Part of a small language model's weights: MLP 2048 GELU, 470M tokens.
Each number is 50 + 15 x the weight over the matrix's rms, rounded and kept within 0 to 99. Layers, rows and columns count from 0.

# v: layer 6 attention value, 512x512, rms 0.0451, rows 448-474, columns 384-511
# o: layer 6 attention output (transposed), 512x512, rms 0.305, rows 448-474, columns 384-511
v448:67 35 58 47 39 68 68 55 73 47 33 43 59 52 68 42 37 46 35 54 37 43 71 79 50 50 52 51 56 69 74 49 63 50 44 66 66 30 39 52 71 61 49 63 42 58 62 47 38 35 43 48 53 59 51 37 47 56 73 55 64 55 56 38 43 53 56 43 62 59 52 38 45 44 43 50 50 50 49 66 47 65 50 16 53 59 43 32 55 57 54 60 45 73 41 44 36 43 60 44 74 44 43 45 50 61 64 43 55 31 47 44 74 65 57 60 53 46 63 67 41 66 49 45 55 44 57 54
o448:55 38 63 48 51 62 51 54 33 58 77 58 52 45 35 38 76 45 61 49 60 52 29 31 44 45 63 67 65 20 31 52 35 47 60 51 48 67 53 59 56 35 63 48 65 47 44 62 40 62 55 42 56 48 53 51 45 51 31 60 38 57 66 48 51 61 52 47 44 43 52 49 45 32 51 35 57 32 58 42 49 32 43 72 52 63 54 44 50 62 49 43 39 58 41 48 69 48 47 50 43 36 45 45 43 48 61 66 72 68 67 66 45 33 38 42 44 45 47 47 54 43 56 50 61 71 56 28
v449:38 52 40 59 32 46 70 51 73 39 41 62 52 29 40 43 32 53 52 46 57 34 41 30 55 39 55 49 47 60 54 38 45 34 64 65 38 64 45 28 34 52 63 48 41 59 51 57 56 55 58 60 42 49 53 50 37 82 40 53 54 63 54 45 65 73 49 49 50 38 41 35 59 64 30 35 58 63 30 57 49 65 44 51 72 53 59 67 77 50 54 57 69 36 43 30 42 62 46 52 52 50 43 48 33 52 58 56 58 33 67 67 40 58 73 50 39 63 52 41 60 51 44 59 67 19 71 33
o449:59 67 41 47 47 47 48 46 32 82 50 58 40 60 67 51 39 32 33 59 45 66 62 57 50 44 53 65 49 26 63 51 64 49 28 63 66 24 61 60 41 71 28 38 48 65 44 53 50 60 37 56 44 48 71 29 66 30 51 44 39 41 43 43 61 30 39 44 72 53 30 66 57 55 54 73 32 55 55 47 60 62 53 61 59 56 41 46 45 51 56 55 45 53 57 54 61 52 61 44 56 57 56 48 56 53 57 45 59 58 36 38 75 54 42 50 54 59 50 50 30 38 51 58 40 74 37 54
v450:58 41 71 34 53 41 54 45 46 29 50 63 46 40 32 38 65 56 56 48 38 60 42 59 63 80 40 58 35 60 69 59 44 53 68 60 51 41 38 49 45 58 43 55 58 58 57 60 39 52 50 46 57 54 43 62 37 28 53 50 37 27 66 58 40 50 68 67 52 47 65 55 37 51 55 54 37 48 43 47 57 13 53 31 65 71 28 46 43 56 58 45 52 45 54 48 18 51 41 61 63 54 62 46 54 37 44 28 62 55 31 52 52 61 47 48 61 61 49 51 75 53 28 56 44 41 60 45
o450:64 52 14 61 55 66 65 53 60 59 52 36 59 32 49 45 29 43 29 61 55 39 56 58 42 50 55 57 48 38 20 56 55 41 26 23 53 45 55 36 56 54 58 46 51 53 43 59 63 43 51 72 28 64 47 51 62 64 50 38 58 73 56 24 44 43 52 46 38 20 74 58 58 26 65 57 52 52 51 65 48 89 54 54 35 35 44 65 44 49 27 48 35 56 38 19 64 54 40 47 59 50 39 43 33 43 52 67 57 55 74 34 48 55 54 68 57 40 61 51 34 40 50 48 46 43 55 49
v451:71 27 54 43 24 55 45 49 32 45 33 20 61 49 57 44 56 48 47 44 35 73 30 80 64 37 51 48 76 49 38 58 53 37 56 53 57 44 78 73 65 58 49 62 75 38 37 58 30 35 58 64 45 31 56 27 58 56 64 56 33 50 66 45 48 54 43 35 44 24 72 71 74 59 36 60 70 39 37 52 68 46 56 44 26 60 44 47 48 34 37 35 48 60 32 64 53 71 49 63 20 33 52 66 48 52 66 55 60 26 63 66 41 72 42 51 63 44 61 59 82 39 27 71 45 40 56 46
o451:39 74 47 51 57 43 64 44 64 60 57 46 45 64 54 33 50 64 52 48 64 42 61 41 43 47 46 45 29 56 48 39 39 58 39 50 62 59 43 51 38 55 55 45 33 60 52 55 68 54 62 39 61 87 45 56 41 64 52 38 63 46 48 56 43 35 48 53 55 90 31 51 43 44 69 52 35 77 53 40 22 57 54 45 49 49 43 32 46 60 48 57 57 41 49 41 33 31 59 28 51 34 31 44 37 31 53 43 48 47 54 24 51 48 55 44 50 41 43 52 27 49 70 47 57 38 52 54
v452:43 40 59 52 51 46 72 64 27 58 61 40 59 44 57 46 25 41 48 62 53 50 38 76 64 29 49 51 61 30 60 61 48 69 40 70 39 39 54 57 52 42 45 75 28 56 26 66 58 71 67 55 60 38 38 49 59 55 50 52 42 51 42 30 55 29 47 64 38 39 45 55 75 61 58 43 56 65 45 62 52 40 37 52 20 42 31 56 60 61 64 29 35 72 29 67 58 07 31 52 49 55 74 63 73 44 59 68 51 51 43 78 43 49 47 65 38 46 69 32 45 48 17 32 53 27 56 51
o452:34 59 40 67 39 38 42 49 56 52 54 45 41 55 36 56 71 57 41 43 42 64 38 39 19 70 59 51 27 70 49 45 46 45 52 51 29 45 52 56 59 48 69 31 53 50 69 39 41 43 37 47 33 52 72 33 45 48 51 31 53 32 45 55 46 48 44 40 63 61 40 38 45 58 51 45 34 47 63 27 68 43 34 63 59 73 80 55 49 56 61 52 44 50 61 28 62 56 62 42 70 49 34 23 55 38 74 49 70 45 43 48 38 34 46 37 40 46 28 54 45 49 69 52 38 63 54 41
v453:38 21 51 54 47 67 30 80 64 65 48 51 51 66 45 34 31 76 63 40 59 16 58 28 85 44 42 56 48 43 50 43 45 49 51 60 59 35 43 61 61 36 60 56 56 53 56 64 37 39 60 56 71 48 38 29 56 68 40 50 57 63 46 39 64 75 47 54 56 55 57 40 55 65 66 41 36 51 59 51 55 30 38 52 81 42 52 55 47 39 57 51 61 61 45 66 71 57 45 56 38 45 63 65 33 51 39 33 55 70 47 56 34 70 43 38 46 43 41 28 67 12 53 19 51 42 38 42
o453:62 53 39 49 43 37 42 48 37 49 61 46 44 69 70 46 69 38 57 65 39 53 46 63 42 60 63 44 58 55 60 47 46 33 50 56 43 51 44 45 50 40 57 49 46 63 41 48 53 50 59 55 45 42 63 54 36 53 58 57 33 37 48 37 46 35 50 47 42 72 39 47 69 45 50 39 44 39 69 55 40 56 71 60 37 54 74 32 62 41 63 54 52 51 57 39 37 58 51 35 62 50 40 41 81 64 53 49 45 47 38 54 33 38 40 39 73 41 41 48 49 65 60 58 43 54 43 54
v454:55 72 62 44 48 39 40 73 42 49 51 64 64 53 46 49 36 70 45 32 50 32 55 50 40 45 38 48 78 43 36 27 55 52 70 47 74 51 36 37 45 50 43 67 69 84 69 80 80 50 45 51 40 46 27 32 59 32 48 35 37 46 40 42 24 48 47 57 35 51 65 74 67 50 66 36 72 38 71 69 11 68 59 53 51 44 72 63 56 68 34 35 54 64 47 58 63 36 34 64 29 56 65 44 69 12 63 48 38 35 40 69 47 44 61 57 50 55 47 53 29 56 44 53 53 36 38 39
o454:48 56 37 44 57 50 57 47 67 61 38 44 37 56 65 37 43 45 51 44 61 42 57 49 61 50 44 47 32 66 69 59 55 33 44 36 36 55 76 67 45 47 65 41 43 34 56 31 49 51 18 63 60 56 43 54 41 73 57 64 56 40 71 56 34 49 38 45 51 31 49 45 42 72 38 61 43 66 38 35 64 29 48 47 62 56 28 43 56 33 59 68 46 44 49 31 38 66 49 67 53 43 36 65 27 46 49 42 54 46 43 37 49 54 53 31 41 65 24 45 50 47 64 64 58 51 50 50
v455:32 41 69 54 25 47 54 56 37 52 41 44 50 64 46 47 52 42 40 48 64 52 33 43 64 70 64 44 37 49 49 28 35 62 67 44 64 48 36 51 25 50 68 33 55 49 44 62 37 44 80 60 27 65 77 56 58 44 31 54 52 33 51 64 46 65 43 59 65 61 62 60 73 85 43 68 38 29 49 35 63 66 58 45 39 50 46 58 77 40 54 29 40 36 53 55 40 19 47 60 57 61 56 46 32 49 64 48 37 64 54 33 33 51 43 44 48 35 28 27 57 50 62 32 35 70 40 39
o455:44 66 37 42 51 42 50 78 74 48 63 45 30 46 75 69 54 36 51 45 64 44 78 46 49 39 53 52 54 67 54 45 46 48 57 17 53 72 60 43 57 42 48 52 66 60 52 72 43 45 49 45 50 32 49 42 58 40 55 42 37 54 42 48 35 49 61 42 53 58 59 45 44 52 42 35 57 50 43 60 48 42 52 46 59 72 36 55 22 73 59 47 60 43 65 44 51 68 73 50 50 43 48 69 63 56 39 34 49 43 58 54 51 53 42 55 47 56 44 42 53 59 43 54 57 46 41 53
v456:51 41 31 35 51 63 60 39 56 39 39 58 41 53 41 39 29 61 34 35 37 61 62 47 49 75 50 56 40 50 31 55 20 58 71 29 43 36 61 59 46 56 68 43 56 46 71 58 41 49 56 66 32 51 51 33 39 63 50 43 57 56 53 30 65 51 46 71 52 51 64 39 68 38 52 43 58 69 42 52 58 24 51 43 51 46 43 60 49 68 53 43 48 31 55 68 41 36 50 15 40 53 72 46 40 25 46 38 34 68 48 44 35 45 40 38 40 99 51 62 50 70 21 53 39 36 35 52
o456:58 59 59 46 55 29 44 68 55 49 57 45 50 40 70 42 59 46 61 42 62 55 57 41 49 61 41 62 54 51 52 41 66 42 28 44 51 51 35 59 72 58 42 38 56 70 45 32 55 62 36 40 31 57 34 64 70 69 56 65 44 21 47 54 32 42 48 43 36 37 21 61 42 52 61 52 49 45 58 50 55 68 58 35 58 50 55 51 71 80 51 65 58 56 40 45 66 55 48 68 69 32 37 57 61 46 56 62 55 64 44 36 62 67 34 49 54 18 59 59 39 27 63 44 62 37 38 48
v457:85 56 51 43 73 41 47 45 39 45 57 71 40 44 32 45 48 30 67 66 22 48 55 52 58 28 52 30 57 65 34 61 19 23 44 67 47 54 46 41 37 61 58 65 38 29 59 41 34 43 61 52 43 64 93 33 50 45 49 54 37 62 39 26 46 35 38 63 89 73 42 41 58 14 67 54 60 56 49 28 49 51 58 57 62 40 67 73 22 53 69 65 81 47 29 42 44 16 56 48 59 62 47 44 35 59 44 38 32 64 23 54 54 51 66 53 65 43 49 41 49 47 44 33 37 49 37 70
o457:37 53 67 34 61 38 44 53 50 40 62 52 54 46 57 56 54 60 45 45 60 30 51 44 71 62 44 62 51 26 68 41 59 58 35 24 73 54 57 48 54 55 37 42 54 59 64 53 49 40 46 48 36 56 27 51 26 60 53 52 49 42 49 64 57 40 66 51 49 46 49 56 44 63 44 50 24 38 48 52 44 57 51 67 30 57 42 51 65 33 66 35 45 41 56 53 52 36 51 50 67 41 62 53 64 41 57 67 51 36 62 61 41 43 50 72 62 60 41 60 54 55 62 45 44 71 62 40
v458:42 68 43 42 58 73 33 58 41 69 52 53 50 76 38 48 67 66 64 62 43 53 72 65 39 56 64 46 54 53 65 37 67 41 40 34 34 41 43 44 44 79 51 77 86 34 46 59 22 35 80 52 55 54 57 68 57 42 49 66 12 33 35 34 52 62 60 67 54 47 60 48 52 52 52 63 43 50 52 45 42 39 52 54 56 44 51 27 31 36 44 49 62 56 68 61 30 50 47 39 47 42 34 49 52 32 38 35 18 49 39 32 39 51 30 30 58 29 56 50 45 37 51 34 37 52 64 53
o458:63 39 60 38 44 41 56 49 50 40 44 48 56 33 62 50 46 48 55 43 44 37 42 41 58 58 44 40 45 48 44 54 36 60 31 59 66 66 72 51 54 29 63 38 55 58 54 52 67 51 58 44 40 55 33 37 38 56 37 41 83 68 65 56 63 45 43 50 51 43 47 54 55 36 55 52 47 53 33 49 35 60 41 56 51 47 47 56 47 60 57 51 54 61 40 66 42 39 55 56 46 61 54 41 42 43 66 40 53 38 50 56 52 75 57 54 56 66 31 54 52 62 44 52 66 43 52 47
v459:32 57 70 27 42 50 60 75 68 42 30 56 29 48 46 37 65 53 32 66 61 38 33 76 68 53 61 45 44 28 83 42 52 58 65 32 42 24 70 51 72 55 50 31 47 30 50 53 44 36 82 48 59 33 38 65 55 59 72 62 59 76 33 47 37 47 41 40 54 59 54 80 48 40 48 36 38 59 47 57 72 38 57 66 65 35 41 54 60 72 31 48 65 61 53 34 65 42 53 40 61 43 70 45 28 53 64 50 65 52 69 32 10 39 34 47 49 43 72 34 60 48 43 44 59 46 73 47
o459:52 41 40 48 67 56 49 46 32 54 65 55 64 50 62 69 50 50 52 79 59 40 51 42 35 54 46 42 51 46 31 47 58 44 47 50 51 59 41 43 52 32 50 56 42 55 36 50 67 38 36 67 45 53 42 41 51 50 47 30 49 47 37 44 50 49 59 52 45 33 51 50 70 47 60 51 55 47 68 57 42 64 41 46 31 64 53 44 43 59 45 43 60 57 43 53 41 45 47 59 36 52 47 48 73 50 42 64 42 48 40 54 68 40 51 35 48 46 53 69 40 44 43 43 58 71 30 36
v460:61 54 40 59 50 27 45 47 59 38 53 39 28 75 70 68 41 53 77 43 41 18 59 43 59 50 38 38 39 53 80 65 56 59 58 51 99 60 57 39 45 47 56 48 62 40 42 51 29 72 34 65 50 47 41 55 71 16 55 48 46 28 64 63 24 64 43 44 25 55 74 77 48 35 53 48 58 61 44 58 63 67 58 23 29 48 34 32 39 90 39 51 48 53 65 31 52 47 50 46 48 48 45 40 24 44 47 69 55 40 51 27 77 22 39 56 44 62 46 68 51 31 62 48 63 64 74 64
o460:60 41 61 25 67 54 55 43 62 50 49 44 68 44 26 80 31 57 50 70 60 54 55 40 33 49 46 66 46 58 28 40 51 42 55 36 13 60 44 62 35 39 39 65 49 60 42 60 56 31 50 55 59 39 65 43 28 74 57 48 64 59 57 38 39 63 68 75 60 53 35 27 50 57 70 43 53 54 70 44 52 57 49 62 70 34 61 55 30 28 52 26 64 49 48 72 38 38 57 83 50 53 70 43 65 71 42 49 70 67 53 57 48 52 59 25 52 41 32 31 57 63 54 43 47 21 42 34
v461:77 39 70 68 17 65 76 65 64 61 55 48 40 58 64 48 52 52 57 27 46 30 45 31 33 55 49 27 77 59 59 59 40 48 47 32 56 69 47 77 33 68 45 45 69 50 41 36 43 67 68 66 57 36 64 49 42 27 59 36 60 47 37 67 23 39 51 50 46 40 61 65 72 48 54 45 33 48 31 38 68 65 45 59 48 42 60 61 50 24 47 56 48 30 79 64 46 26 73 71 60 63 52 62 49 66 42 46 35 50 20 54 52 54 57 67 66 58 70 67 54 28 69 51 19 68 52 58
o461:13 60 58 43 78 47 44 58 37 40 47 45 43 54 40 38 40 55 53 54 68 64 43 67 60 45 46 71 32 63 45 43 57 62 69 66 63 52 45 35 47 50 49 48 46 45 62 69 56 42 55 60 51 34 58 46 52 50 71 40 58 35 49 53 50 60 59 51 43 54 47 49 39 50 48 49 48 50 57 53 34 60 58 47 41 32 28 48 45 43 48 46 46 55 68 41 56 65 38 30 41 51 42 48 39 44 37 51 75 52 75 47 50 42 29 47 33 42 35 52 43 59 53 56 71 62 53 32
v462:58 71 19 30 65 38 60 86 49 57 48 60 58 51 59 41 35 54 42 57 70 69 35 37 46 24 34 38 55 49 65 62 39 53 67 52 33 72 47 65 42 67 36 51 54 51 30 37 56 39 62 57 59 46 30 67 58 39 41 67 52 43 45 41 71 29 67 39 34 48 41 50 71 26 41 72 50 87 45 43 43 45 30 56 51 34 58 59 43 49 64 48 63 30 64 61 47 56 52 34 64 39 18 51 31 67 41 44 56 31 53 52 44 60 62 44 44 18 56 74 59 41 47 33 43 47 31 49
o462:46 46 56 36 46 39 39 44 29 29 40 49 52 38 23 20 71 49 48 52 45 37 52 73 52 70 58 55 29 35 27 40 63 39 26 64 58 55 34 65 49 69 34 65 55 39 49 58 39 63 49 39 34 34 59 41 47 55 43 30 51 59 58 51 58 73 53 69 74 51 32 56 39 68 54 36 54 27 40 47 54 38 57 48 25 62 54 47 47 47 41 58 35 62 43 61 55 52 24 45 59 46 82 52 62 48 57 48 57 49 59 41 55 56 55 65 52 61 38 54 66 48 43 51 56 46 65 54
v463:48 54 47 41 47 73 43 47 47 57 53 53 51 50 77 41 53 67 56 45 42 67 50 22 25 40 72 44 54 59 41 34 66 38 34 53 54 46 83 68 49 59 48 41 45 32 32 47 46 42 43 43 50 49 47 83 48 38 56 40 54 55 45 40 52 53 58 44 54 26 31 45 56 49 65 43 57 47 27 40 98 42 40 55 37 42 38 53 31 81 24 34 42 56 58 58 34 51 47 60 58 72 35 56 52 54 69 41 67 61 23 41 60 64 58 52 58 43 27 44 49 52 54 40 52 41 34 63
o463:42 77 45 58 63 52 55 50 56 49 41 52 71 37 21 40 60 51 49 51 40 30 59 47 56 42 46 57 48 48 48 52 35 55 52 38 50 72 38 61 40 46 47 42 46 67 59 37 63 50 65 46 50 55 56 52 31 66 42 50 45 61 49 64 47 42 41 36 36 58 75 44 48 52 58 61 38 55 55 56 29 62 48 55 65 53 49 53 52 25 69 50 68 29 42 55 63 42 52 48 47 51 60 57 33 36 43 47 54 45 41 55 51 35 41 55 32 52 63 56 46 51 63 60 38 60 59 35
v464:47 59 22 44 47 48 60 38 35 48 37 60 74 34 45 70 39 51 51 51 53 29 14 38 49 56 43 53 25 61 42 52 33 65 51 64 59 36 31 30 59 77 54 65 37 46 55 53 60 43 59 60 40 41 48 42 38 68 36 37 46 53 41 53 28 42 72 71 66 43 40 56 52 46 69 45 43 45 36 67 81 37 56 61 40 46 56 53 45 58 43 36 60 40 37 41 53 57 51 63 58 67 56 53 54 54 34 80 32 64 69 14 71 32 37 63 65 41 29 64 75 13 31 45 55 51 62 55
o464:39 27 63 50 54 36 49 33 58 47 46 47 36 62 47 41 59 33 59 45 47 54 64 65 46 53 52 40 42 45 60 49 56 34 23 27 45 75 59 67 53 38 30 41 75 48 65 42 38 55 19 40 54 59 44 51 60 44 71 56 60 60 65 68 51 51 55 44 40 41 63 59 29 60 43 54 68 54 45 53 28 56 42 34 54 58 62 65 38 50 60 50 42 62 70 47 40 51 71 61 53 56 48 57 29 52 50 36 40 52 46 42 28 67 54 45 44 63 64 53 21 63 51 75 55 56 64 63
v465:41 53 62 51 41 44 42 48 58 47 66 47 35 73 67 56 34 41 24 70 40 18 41 72 33 55 61 45 37 39 48 37 53 65 47 36 60 46 43 46 81 40 60 51 50 34 41 50 64 31 49 71 62 74 50 37 48 48 47 53 52 38 60 35 76 61 37 44 48 65 47 58 33 44 53 49 82 43 22 69 62 55 54 25 55 41 21 41 46 37 64 38 33 45 65 53 44 45 48 64 53 42 37 40 54 57 23 43 47 90 43 53 68 60 42 48 41 56 52 60 39 58 76 42 52 60 38 51
o465:73 63 50 44 58 42 64 51 36 55 40 60 64 50 55 58 59 48 50 36 42 78 58 46 54 43 53 57 56 73 48 58 61 56 45 62 40 57 61 56 53 45 40 62 41 47 39 52 49 58 57 41 64 51 34 47 52 39 45 56 57 48 44 46 45 44 47 49 46 31 52 42 51 44 66 58 49 49 55 56 48 43 64 60 50 50 53 58 72 65 33 66 65 79 50 70 57 59 51 65 50 59 50 45 57 47 47 48 52 55 84 56 46 48 51 43 67 48 52 38 72 32 44 65 39 40 76 54
v466:60 38 44 51 49 34 62 74 46 38 64 55 82 43 55 34 27 36 29 50 54 62 48 32 31 31 41 73 47 47 46 54 49 69 70 50 52 39 53 31 62 37 61 44 69 33 47 32 52 42 52 48 50 37 78 60 65 54 39 63 67 53 50 42 40 54 26 68 65 51 84 41 70 45 23 46 50 34 40 67 45 75 43 56 62 61 45 53 53 43 65 63 53 54 47 67 54 49 36 44 36 40 67 68 43 81 30 51 44 61 41 80 35 58 51 34 50 49 59 41 41 88 38 28 41 41 50 25
o466:21 63 67 43 36 53 53 46 56 56 55 34 48 51 67 45 50 56 43 50 50 41 34 35 65 44 51 47 35 51 61 37 36 21 43 42 48 59 39 56 47 67 55 40 38 38 40 71 52 73 44 43 53 67 44 59 39 37 49 57 46 64 48 46 49 42 62 62 25 48 41 52 30 49 56 64 47 51 69 49 30 33 42 32 31 65 46 47 59 52 62 56 48 33 52 46 62 62 63 58 61 52 48 32 46 27 46 49 63 63 63 21 55 42 54 40 45 39 39 38 61 28 41 53 42 39 41 60
v467:33 59 29 49 54 78 49 38 34 82 85 73 59 87 68 46 32 36 48 48 53 45 56 45 39 29 47 52 45 67 40 66 69 48 46 55 79 36 65 56 55 27 41 46 51 46 38 20 45 50 48 57 76 37 50 45 39 50 42 11 44 39 56 47 47 05 55 25 36 48 73 61 72 59 54 67 51 45 33 39 53 36 57 89 48 55 46 51 41 43 50 65 50 45 48 38 34 52 45 49 59 42 47 34 54 63 58 41 59 73 52 40 60 22 52 76 58 56 54 52 49 64 21 51 44 38 43 38
o467:64 27 83 47 52 45 46 62 55 47 15 38 51 23 46 07 51 48 62 62 53 56 66 72 37 37 60 74 41 39 52 53 30 60 54 47 44 57 52 65 23 59 60 57 41 59 36 52 47 50 38 30 54 35 40 53 42 54 48 67 36 53 47 66 59 64 50 54 48 45 54 23 56 48 55 38 24 81 43 50 50 49 59 15 51 36 55 48 45 60 44 45 48 63 48 59 65 50 66 47 39 50 40 50 49 62 46 48 37 28 36 55 75 50 58 44 26 67 41 71 41 48 73 59 54 53 66 69
v468:44 24 60 37 25 46 48 64 32 44 59 41 42 67 39 63 70 40 51 45 64 40 33 52 58 57 29 56 85 47 27 54 58 39 59 61 63 61 57 48 69 30 54 61 32 45 68 50 58 41 46 49 29 26 56 53 46 48 48 41 37 62 62 31 39 41 65 51 48 74 39 68 53 54 24 78 64 52 54 48 59 47 40 32 50 32 43 51 58 60 58 53 46 50 53 56 63 47 32 54 59 44 52 52 55 15 43 22 45 48 63 80 49 44 36 47 20 44 52 59 69 74 23 45 49 22 50 51
o468:50 67 33 54 46 51 39 48 31 54 39 48 59 30 64 19 52 53 39 64 39 63 52 40 56 37 69 60 36 53 73 48 54 61 50 39 54 44 35 67 40 64 52 50 58 46 48 43 42 63 50 53 53 54 50 55 65 63 53 52 47 42 59 74 50 42 34 46 69 40 44 49 67 34 65 50 57 24 46 40 35 41 29 51 45 67 57 62 59 35 44 56 69 47 57 37 55 65 48 60 60 65 58 47 54 61 45 67 63 39 64 40 68 57 42 43 57 65 42 55 31 52 36 41 45 64 36 36
v469:55 50 50 37 49 38 51 57 42 51 37 74 48 54 64 61 66 40 50 64 50 49 72 52 41 40 53 45 55 45 42 51 22 44 73 49 40 72 50 58 66 59 43 53 36 73 72 26 55 52 67 28 54 57 49 65 46 75 25 42 38 36 63 42 46 46 43 53 27 48 68 27 71 35 58 44 65 42 36 29 21 67 44 52 55 31 67 70 52 25 48 68 39 50 29 32 48 54 53 40 63 42 25 37 48 43 48 22 45 63 49 52 50 59 07 58 71 44 68 50 45 43 56 49 61 46 57 69
o469:69 58 58 59 46 59 56 49 50 44 60 67 54 43 40 55 35 45 63 53 51 37 49 36 42 54 48 59 55 50 50 51 62 59 38 63 67 48 55 42 50 50 48 42 62 50 53 44 49 42 62 56 34 60 33 57 43 48 77 18 63 51 64 47 60 56 53 28 59 52 59 45 29 61 48 44 40 51 40 56 69 33 32 31 41 54 48 58 24 59 55 28 54 61 66 54 71 43 38 56 59 47 61 69 38 39 31 49 54 41 21 48 46 30 65 47 27 49 19 53 75 61 59 46 53 45 37 50
v470:62 38 46 29 41 51 50 40 79 35 52 79 72 50 72 75 50 60 47 36 40 41 59 37 64 76 46 45 65 47 41 26 81 35 52 59 37 50 60 46 33 31 39 64 53 53 46 40 49 52 33 64 75 65 76 71 57 29 40 69 49 32 36 59 46 43 32 47 45 40 47 54 26 36 53 45 44 46 41 67 45 30 44 21 38 46 64 58 50 49 33 38 52 12 29 33 31 54 56 60 81 45 73 49 12 46 48 30 60 51 67 27 35 55 08 49 46 49 42 55 38 52 64 48 16 00 55 51
o470:34 43 39 66 67 71 30 58 23 47 55 47 40 38 45 22 45 34 51 64 49 44 42 67 37 35 60 37 41 58 54 51 48 55 57 47 46 44 65 29 55 49 32 34 69 55 53 55 51 50 50 55 19 45 40 50 63 44 58 46 57 44 53 51 51 53 53 28 37 36 55 54 60 31 46 54 49 57 57 65 55 71 48 66 70 40 30 35 53 75 74 45 53 75 59 56 49 38 39 40 44 44 64 57 69 60 46 63 51 70 53 64 49 28 55 31 63 44 44 51 53 25 57 58 55 72 40 62
v471:66 53 34 57 81 44 49 64 43 46 63 49 55 51 38 65 50 68 78 58 33 49 59 52 47 53 49 46 37 39 80 76 35 72 48 54 49 52 35 48 65 40 57 69 45 59 34 63 56 46 32 43 40 54 41 41 49 45 74 49 69 30 52 48 49 51 37 60 53 46 54 53 57 31 76 40 49 61 53 72 60 57 53 70 21 42 72 47 46 24 39 47 60 37 51 73 41 38 58 52 51 53 50 70 33 33 49 49 47 59 34 89 48 45 13 37 44 55 34 43 40 66 55 56 57 48 47 42
o471:48 72 36 62 51 46 62 29 61 61 36 33 63 46 63 54 50 49 35 48 66 63 65 30 50 46 45 52 72 56 39 32 64 55 27 33 44 15 73 47 45 43 44 41 77 64 63 30 54 44 51 64 59 49 51 46 30 46 57 47 39 39 56 50 42 61 60 42 40 49 52 49 40 57 50 49 50 56 50 33 59 58 54 52 60 53 45 37 42 47 51 49 43 63 47 41 44 65 35 68 54 42 53 26 43 47 67 40 45 39 56 37 70 48 42 52 51 56 48 85 62 54 30 56 52 56 51 52
v472:53 57 56 63 64 48 39 46 33 46 64 66 42 17 76 54 55 43 28 65 40 70 56 41 72 59 50 43 64 53 23 47 53 53 28 90 39 43 67 69 16 43 63 36 50 14 36 52 28 75 50 59 60 54 48 52 29 43 26 56 29 48 37 58 44 67 55 48 57 40 62 56 59 31 39 52 44 52 42 32 51 62 52 48 54 45 54 38 39 52 70 35 46 21 43 39 62 65 50 60 46 62 29 49 37 34 52 35 41 45 31 54 38 30 57 45 63 78 45 25 58 94 44 49 59 55 57 55
o472:36 50 31 45 62 76 50 47 42 49 31 48 69 62 37 73 37 66 50 61 42 32 40 44 46 42 48 75 41 43 70 63 41 52 54 32 71 48 63 54 52 79 33 56 36 54 67 61 51 37 72 41 45 47 46 36 59 68 61 41 73 65 56 39 39 49 47 32 34 66 54 40 57 54 52 54 50 40 56 67 54 42 50 39 49 65 31 57 58 55 54 80 48 57 48 39 34 36 35 44 55 47 46 51 46 54 61 51 37 54 55 46 53 49 50 64 67 54 44 40 56 29 63 54 52 49 56 51
v473:65 38 47 43 23 29 65 40 33 33 50 54 45 45 35 56 57 36 62 39 46 45 25 31 51 52 74 44 42 43 46 74 74 22 48 67 25 48 47 42 23 41 49 69 54 40 63 42 22 30 48 29 30 56 64 40 58 60 66 39 46 42 36 69 51 56 54 44 36 42 47 43 57 44 55 62 40 47 60 84 64 50 53 69 72 46 62 33 56 57 65 65 66 64 39 46 70 59 34 53 66 42 54 54 55 52 54 66 37 44 53 46 59 49 63 35 51 63 60 42 52 45 62 56 31 45 64 48
o473:43 45 34 55 52 39 41 76 54 61 56 37 49 42 56 17 44 68 45 73 55 55 58 56 67 41 37 42 30 43 59 48 49 49 60 42 56 38 55 47 49 60 42 18 51 55 67 74 73 70 54 83 38 52 44 50 61 59 49 51 71 63 71 44 62 52 52 63 64 50 28 56 54 53 46 54 76 49 73 37 33 49 59 13 25 54 47 52 33 50 60 64 47 22 61 60 44 49 42 40 36 58 59 46 60 47 48 51 50 42 36 46 44 61 55 53 61 30 52 51 56 51 39 57 56 38 48 73
v474:80 37 49 13 75 29 50 79 67 67 48 59 40 59 20 49 47 62 49 53 43 26 56 63 58 49 37 34 53 47 66 50 43 54 46 63 75 61 63 39 50 34 44 61 37 60 49 40 51 57 68 47 49 58 53 74 42 62 76 73 51 50 40 66 74 47 33 54 33 59 23 60 58 62 44 65 64 30 32 73 63 55 75 63 51 55 35 48 62 39 35 45 74 18 60 51 60 41 52 47 47 70 54 71 65 34 51 58 11 35 60 29 50 39 41 47 58 41 75 42 79 51 40 60 47 61 52 30
o474:42 43 60 66 36 49 40 58 30 49 40 56 58 38 57 77 56 44 69 43 51 61 22 62 44 62 65 64 64 54 47 47 61 47 56 49 36 33 43 58 53 41 45 44 34 56 53 43 55 43 63 40 51 34 53 24 70 54 35 36 33 46 51 30 68 44 68 41 50 62 52 45 35 50 49 38 47 57 46 33 29 63 38 27 52 21 69 37 46 67 59 31 46 66 70 59 55 53 64 49 52 57 46 41 59 51 69 45 61 53 57 40 42 48 44 47 52 46 19 23 30 63 60 49 48 61 29 51